{
  "n_layer": 8,
  "d_model": 224,
  "n_head": 4,
  "n_kv_head": 2,
  "head_dim": 64,
  "d_mlp": 576,
  "vocab_size": 8192,
  "activation": "swiglu",
  "norm": "layernorm",
  "norm_place": "pre",
  "norm_eps": 1e-05,
  "positions": "rope",
  "rope_base": 10000.0,
  "rope_fraction": 1.0,
  "qk_norm": false,
  "attn_scale": 0.125,
  "bias": "qkv",
  "tie_embeddings": false,
  "parallel_block": false,
  "init": "uniform",
  "init_std_qkv": 0.0398,
  "init_std_o": 0.0,
  "init_std_up": 0.0398,
  "init_std_down": 0.0,
  "optimizer": "soap_variant",
  "lr": 0.00681,
  "lr_mult_up": 1.27,
  "beta1": 0.95,
  "beta2": 0.95,
  "lr_head": 0.00941,
  "warmup_steps": 200,
  "schedule": "wsd",
  "decay_fraction": 0.78,
  "decay_shape": "linear",
  "final_lr_fraction": 0.05,
  "batch_tokens": 65536,
  "seq_len": 512,
  "doc_mask": true,
  "z_loss": 1e-05,
  "train_tokens": 267800000,
  "steps": 4087,
  "dataset": "wikipedia_en"
}
Each number is 128 + 32 x the weight over its row's rms, rounded and kept within 0 to 255. Layers, rows and columns count from 0. Numbers have three digits each. The size before them is the row's rms in percent of the matrix's.

# k: layer 5 attention key, 128x224, rms 0.124, rows 113-127, columns 0-111
# q: layer 5 attention query, 256x224, rms 0.129, rows 178-191,242-255, columns 0-111
# v: layer 5 attention value, 128x224, rms 0.201, rows 64-68, columns 0-111
# o: layer 5 attention output (transposed), 256x224, rms 0.176, rows 128-131,192-195, columns 0-111
k113 138:101141177159209147120092157177138090097113089125125068117087080159163157184149078104130128139152130142161152131119018155162168110157142146179148142109089119098079100116095090098210104109129161130137183116149141112184120127162112145094137131128171118144196141162188088111125102072149125124123155138156147105125143132193156133145056111086
q178 117:098145168128141178104094111056166130182108131124158115108112192122152101118112080148054151139108110123107091151148152151099100152068127150108130118130139155094104144129146153148119147208117058132085116126117114131092116099052124091171141141133109134148139178077092130080066103179134129074150135145137146084172155167153145146159073096073
q242 090:166143081166139123139103110099138117188126104112080126080118152139168099102115111119124130177150155155144137163153137139077122161139124126188135102173129159136079116115139154091064057182150066074161097110106152094070160093096111184135131084178146127134048156118159102081129157186102116180206104175142096050102158106100133143202122109137
k114 130:132061152124146136098124105092090104168132125121137124125175127065126107122112162137125185126088156084135142182137169100121158172093109099157052062177125155140155193102116139131105109146122119143152121133103161134171158130096065150098133095107131155076220122120178197095122134169105181144170119151121135118098139115092185165126150120117
q179 141:169103151138090176121155102110038084142150158112136079154062157168130135069138066142128127131099093144143128127126076154124128091122129155144136129125119051140126109103174124157115128135118122114125089078150155111167067100079143160171091218138110181105149090073125150103090170164108097154170079103123115095106111010184145106142114129193
q243 091:125144133110145155142158152073108103143155123121176102176089121129167098152212081165103165163088168180111126127109092173149103062142085164119126094090111105161113077142080103145122129128105168113089171193171190118165077136155131156144165057085131154127073095109111136085135131180110131132144080153118105114145144102143174153128145060173
k115 139:121135135124115118141134148045040062121136117084099123102161161144129120186151151121162120118099109148118110073049146112158174158115155121137174133113143133137149123089146156046113099228149142113128150113152104138132095127115147136116103121171137185116120100145103170163176180190119098091108165117122139128128138115137195132164124110162
q180 139:117093145139137109113169128080116147128091124114126054169134138145128153131112137073139133180080118139183134136144151180074101144156169120143171116168165130141162114093135053108141165148172105130135155103160173114138131116155092068193081118143151058114129139081161119125203150140135140173146125097110126147091132104132177106111150151130
q244 093:110122185172123114104165145115114122145120055106119113129063157144155139148134120150137093144146131192127056159184116176119177144120188122138140159111108129148068126117113155201162157120109098158149106116128125140098133139071077157220122092172158112113109148150129096113151178170114121202110126127142116141101141114145168166158211087179
k116 134:086122104113159054160122120110168135083106102125141131166133126123119149104111105083133156164111072096149141164134152112102080124201118124149143169129069086202134131135108120078119140081098126136142177125139166169103118145078136102119180123139126105163143130074123100140151133129144088167108121032154118130157154108171184069147103118098
q181 153:147114139133123128105146199078180140149123104145112143150152125167154116155205143120103121103173083197119121151129106182084183144143168118101152108146197124129151151126107157109141167100179091107142105106098151117101142110141109147089190118144108119148125148068132142091162097164143117067129091048169098053108139161137137151143115084096
q245 090:128165189129146124132152117107153111120086124181126114119110092175167084124135144098166129156151167112112131158103079176152150147105178044091068144105163147165154140167103181173104122137121119144097115072144126182110096122116067125144109156161140096083121115107174095077206129137139151131151152114132152094137130073110169116126129066089
k117 146:090141189124103126132158157105139165093158166142123221125123086134130119140163123174180085090140176111131117125093117103029141143179070095121113129120088101108152170172137114114127094131174061146138136129154090157133149131139129189084125165111050119108134154141113086084105138142143154049125158134156193105155148110154153112142107052107
q182 151:085128098066130143167237128136182133154126176138122117083102085101122143094156159087153135140107172129124180161090066116078148127065117147155125123134115086153147109087119154113145085188113146148167093070129162148108068087121119158128126174129141108101094113112139156143171112111105173145123152108176191098148123138071051147103187117164
q246 100:131076119092125091154162149165126058140141105128111159094130136193105157066110147090110066128079158117187234169190068137085151154172149209139200094132150130121136126100120174110123094117103093163131097139162116083112108139128103120086125140154201140133102062127078097092164143144076150176175149102077135089149124083140115121192127118124
k118 142:092128174094157134137106122168146093150164196151109080121107119114141129134093149106106109165143103136108174091100092131129108132144083127183182116071143119129147177116062114162189122176160088141093120080164157123134153129132140130113121136150079141088121072123058181090150129173059098079117094067076117149100137181101111168125138153132
q183 151:137181175094135146157068147153064119118115151113150163186152137126060130149114094068123102142143123092114106131083122126082132078082121156131081184067170166140120185108148096136129152137134115083142115022127155151154097150190179129162111172099138173058110190063165061140131133097121143157138095132152104126154162111094167144071148132125
q247 095:120136079119112154132080065138144118145126098088152119128112159163137129078112084070080077094170114106127141088089070107096096129140096168147076174086158169114127127166107164086154154167098153062115109052132055138110167124152125091131122148058135132100153142139096093148130159094075109120142125140139119134183110138103141122125128109094
k119 137:154065113079151158070103119123097167096094084183169112121092112121104097161094126117143113185135147116162112149082104147091187132101094129151109127122130151101090097133067145143104186113177140153142186140154141073116144103125109111202113147113113091109160180142091099176134121121152108184148067128145100176143132124181122093141137124129
q184 154:140138113118152143127161139137154107126142127081052124170103131159182098204082124119145155074172081141077132161129097110069116128156126039184142183151062104145134111136103094134155189165150133129129118127115160122162123136126109098094109138117145122182142138167081125153163152110110063084128118153082120144128176142080134128139126148145
q248 091:130131090176104102101151188176144145097177120130122128092108120092122109153189067095130081064095046150132179192076093107135147088160170063134124083184099122086140084150098157113119123115179107148147102059206112133119115139124089149101112129074134087158089148104083144192129130115093102152111164102159164129134105093191151142159148119182
k120 147:186127125151157091105116130123123131104070153112078182116152130174116126167080141121092166121137108139085135124104087142082167167108134096148184180145069127161141117117152093122149096121107079134059144171162123101155113121147105162172106169122173137105119085137095094179203170123117082181162085165119116153147140155132104159131129132158
q185 157:093128111158144134139095121108203109142133118072131139114110164139169091105136122120178173112113144154215196116116110163091110076099099071124071180083111142162128146185174166129113145119117151160120126195121153091176088111098140081116142162154125137107104150140115156094163102150131149172144123059069140171084151152116143162142105117121
q249 085:141154078094081100156161144092118113067107102168119107147122109087167134107133088133146147072102124164164094121119131170137154088099165079128064096144182144185145122153131124111067147140119113120111099135102175104152119121137150074154116129097072125098201071143136083094102100113129174105165142109178108122112158160139138124076096167155
k121 153:098162101161156153121114118098124092101114141127142159112127139167132132130146136137136189119128165172154148135122087192100124072114102078095114129141099189171153152108154208128078127117086093140129176173150077161167105126076101158109162104131146110142110061090099146170171150130082136170151066146081063151127121145140185149114155110194
q186 151:117112124150124165154185176104094135096137122160131164099060096126182119147146107124082047104098139129135182163160113055151095141159143173135138145052127194095143127200118135139100112158116128171125146078102093096120177145115108148147160175125182115164107197156136111148114108088184135160118090174069160139123163101125127145137120159128
q250 085:155099153138141135129137175124101122127183091116121163106101108138110135122113138064109108102085072150147179167139099128107101072133124163125123178126145175137116161189134127108185178134091120115135172115140126070116155047145145169180156091138135111148101119170204124168130087120155137145136129102095164103129116055114150121112196170177
k122 140:132073123125145184134176151105121080132165134169121196129076165191173145094123174116148099119107155139123127156090117138141070149079132118161167075143125135092142094164136167094126133148143139137126088117107095172112080111145121116141196167090139149129142127176138112083105121077183110173097138142146147086155127108136100191147115140101
q187 145:156182175089125126131112103135076093084140093164111166084122116129136202132131154127173099097125170114086162133122197094094105104104135098111158114138124090180092179087208063068212162176169103109142090142145117142078138099127146141079179141104107137132156064118125127155121132143142188095168109147094116113145144079090094106138148110114
q251 084:127148107092084121131102087106105147052175112166115145120146173101175153183123178088157067151151166134108134066092125124090128082101131103119148100128117085159124122123132093092133181172190185118118139098038138128114192100139192138137106141116140090156087127178053113126135174124145157124143123187097111167128161111112120108156156201107
k123 146:202087102102141117105121112135159107097082128095165134108080091133098127135113126120153137185162154141102135215150183111119115150062159135125184130082114136161114134137107071064162189142162092103131062177128081126151122168120136173098165116102102141139096136083140108165091141138130139156134166178088116158158126099111110121139133144149
q188 153:102042114072154096120168146126084133130151159102128215122111127092170068183152135136128167128163130153109119151137113099137103120165102197094169144165167126137096123195137143147145177138180163191090107132100161122083182145097194144149118134108216064135123123116113147111121104114150155118119124084140107086109149092124157159100123116142
q252 091:109081093127112122132173121157121135093121171090136175100101138091152193108126160082108149086160160154080106106138135126151092125072142177122122170098181110124107203129125146161152176172158124090064146123109182120106096110123124160134182101103139012137147108131092206118119145121117139110120107088145101089121127107158144182093103154071
k124 145:092113199159154210111161109113091079127107182176181175129135088139171132147099120137053128112136120146126125082126075033133130080149116167103126080158089163170143156152101159192073131086140166127143101157099167149153095126092133134174128104105140110113072138144119072175119102106139088070116135108156110084105133088093108077126138154101
q189 151:133168099115131108135107135114125116128109080145097110170143094136135147112130122078165151089150136129062105088154141104110124108130124175055185144116096099139144150135129155133070112125126152193160091102124158163118082082136113096129102139094140145192115142189127129141108119124141140116116110090152082157171136148070185154171146103116
q253 093:104168120107160139165148115154113131171150193105121129114112084124134124150160077086174140109201149109136171140150147104077150140102087116121161113134130188167101150110182067113092101140115171126126122139118161103161129095147184114086109134194153111117158201185094123162129094147123116099141110176135120065107089068142159132142151114097
k125 146:125112108104092147153131146136145184045096110129121128139166066109152123119122133094132156082162127143089083123134123175121176134141159155116164112151113053138176118132176225201090088090109192139159092132183159157124135111145056085151104129137145139153040147111120153112097144141142165115120099100149121134142134180126146082131133155095
q190 141:080142184155159115142129138089152112133160118134166118114120086134096125061140113117147182112096128076108150065202161101075217127112176089184160091099094160096110095170141093086127109141125101156170121143105218083144123136142156099115146147100154138079135123139139147115242178139111099093112144122116116148178137099106093137089150141096
q254 090:163120128115141160131161070060214196211101130100133141162141073104118064103092119112099143104059088121112081103164154124125157099141141143126118105153179081169103143122150116111101130207078131117086143158154150129111114095111137115125108192149099115150125176170092148142098099099134093096098151154177124171171117147096111138152158142110
k126 141:110153193148131120138138118167178116134156023153217111124107145218117097110153112158113136104093141106130172123158157124046152171083140071135206119101098119130146116131175184104120157137080153153134122125160201159064110152129126177109161096116148138101126143138134125105178126115119101077145129158136098110121099113079085133115151110123
q191 155:174141181094131176086098108117112100115155155070156165156105110152085102166112154154095184123135115116101121156100128193069186125193137113181123075157129095155102148141148143131118157084116137070058147117082168111129129107201096056128177071095094104131118146162155111139101114094160126165125076071116134150107154112137102116146146113085
q255 085:163143154107096112088122106104097110124162132127095120103086136161133166136109152148153138143144130181123122160121153233109169110124178104144143191111159150145165157089122128119051141129110122109120126124082200142154145121145186094099101094073163085115185106098192121167071120144177152088126074159175118192111141094087099147094149105113
k127 148:122159090132160087120158128113093145130140137056195154160086101119056157138144115115079138131129121094062151127135102179159149114126158096092138125128170093116144130143111130150123099111074153151142052098112106134100146110164153135080142091142050143140075127135150178209153129105139103127183084111167152099094167136161122123167144111150
v64 109:151103154147145094100084129130120096144154154167100123038096125171111116157145112127201176103127134097181099107129168087098159110116122141086087124111122113132106149144119074087121101105072179106068140153144105168150166123132107142146081150148103148150115129134133119091145108162186134124100087135116125145077103112139124150152123109128
o128 113:079145123097176112139080126156111076115154159090118102174178149204150171100116082181094105121158125141113092161129111142079113108138243159163092136142165178117147118142095182139159153137139155066151144135115087128123124137134137116153135097222121079159120168192126156142126113097107172080116145183141115182128162060159116085102170126127
o192 102:161155126184076152132176156121085179131079110116171172131121135044105108121176149084127108146119119135172158082087145133207121135121044118133201117119100091136146127149161111102112136120146129183111076112122137124107127149146132136108151127041117162122142108069110084153157145095172078169124087114121147097147120186108162166168153138128
v65 110:108106100099136089141131145144162123131128088142111123162145125103121171150137136173172096102125122105100097117135131109125074089149100095127126191187156136127124216174178148099120128164125115143077089159118133079125184102134187169121136111144140188071144086163171154155142093153144118148111132119109168168098193145133132129102173123166
o129 112:118141092127121160128112192139145159075189157112065141132159168141126128155146079092101110118085154128210179131139110103121172176136118063133152104131116128180157171125124122170137122143105119094149127138122166157143136203165091134071091087109106143098126113131089088119133147162084156112146123080130129116185078131150144219137123166136
o193 106:143118148129137099127133051140116105169089094168132115125123063157111126121112144121170148138208073128035133127148145160105119106097157173138129152109124075103122108144144129129140122078149139124151115063131076120064111088067182108165141180172187109162097147131143197095135154128133089127101097149149124152120150121119106058107146070127
v66 113:115138152089118194123117119158151164080118060116125127118096135188114097119123193177123131138136116077120052184102079127122166143130098206136147154085185104123109119168136104161107140128114128195164122129189139090102103130136138113066194130170116083140133095127112145095122173177180215168147120115136181103108110148043189097137122126149
o130 119:080099108068137084124125109179114098189126100185098107125120095073122146131074094139102155165101120155148112120141062107181107089126148095103116110159095126082171130110172184105141068169192082139097131161083166143151134116180178174141143207144094146164099130135118153163146127101210169112149147115147079118113124099151207124153138183088
o194 094:150142146205114172142125154079160175092105186073160162144154153114143110101214133125133105077167140123108105149119210165066124149118144133154159158113159149179101097121110098166124177122099162092149154082174151126134131124125085099163081052114135141094141147103101168081157097121075071140148101124124139181183148164126060149147117072183
v67 108:077122116140187150163151073100144087097121172158101073112119128164155115178120134157100092178141067153099158100145102142083133095036122123148148103079197179086136169124098133000125113129127064108161121149099176149091126159119107154181074111103083139184099125121125138120138103119162103145141122127091108108152148141173136110129175153172
o131 117:152133190145111096079158145126114109125145065113102118133073138157142127148137118104111204115146111081163113082105160192115127116136173169110163126160111095095094110140113131134110143191085129130165107150113105160120154148085099067156126128061109154108164191119136113155107141143179112110136158147195160139128096075162173060163131103141
o195 095:134135107104139143165088112102068126142146141147129097129143125125105176088120132125164080094086120187096141184102095082119067120145064107136118132092139129125184136150166110164156078027144191115095142090156137133174121080136161176067139160172170116110137085153077142112164120076091173112091099163083129111130129155063127151126113142127
v68 103:133126085143165132130079192191132114164132135083187145173160128099085107110155160102108101166137119115139132033104156171109105152153136147158155124136136153137088163136113145073189095115154105160095158117169117112107192112187138119156164150117123138126104150143195106135098097143101133138223150100152101126143121113085172098152081189182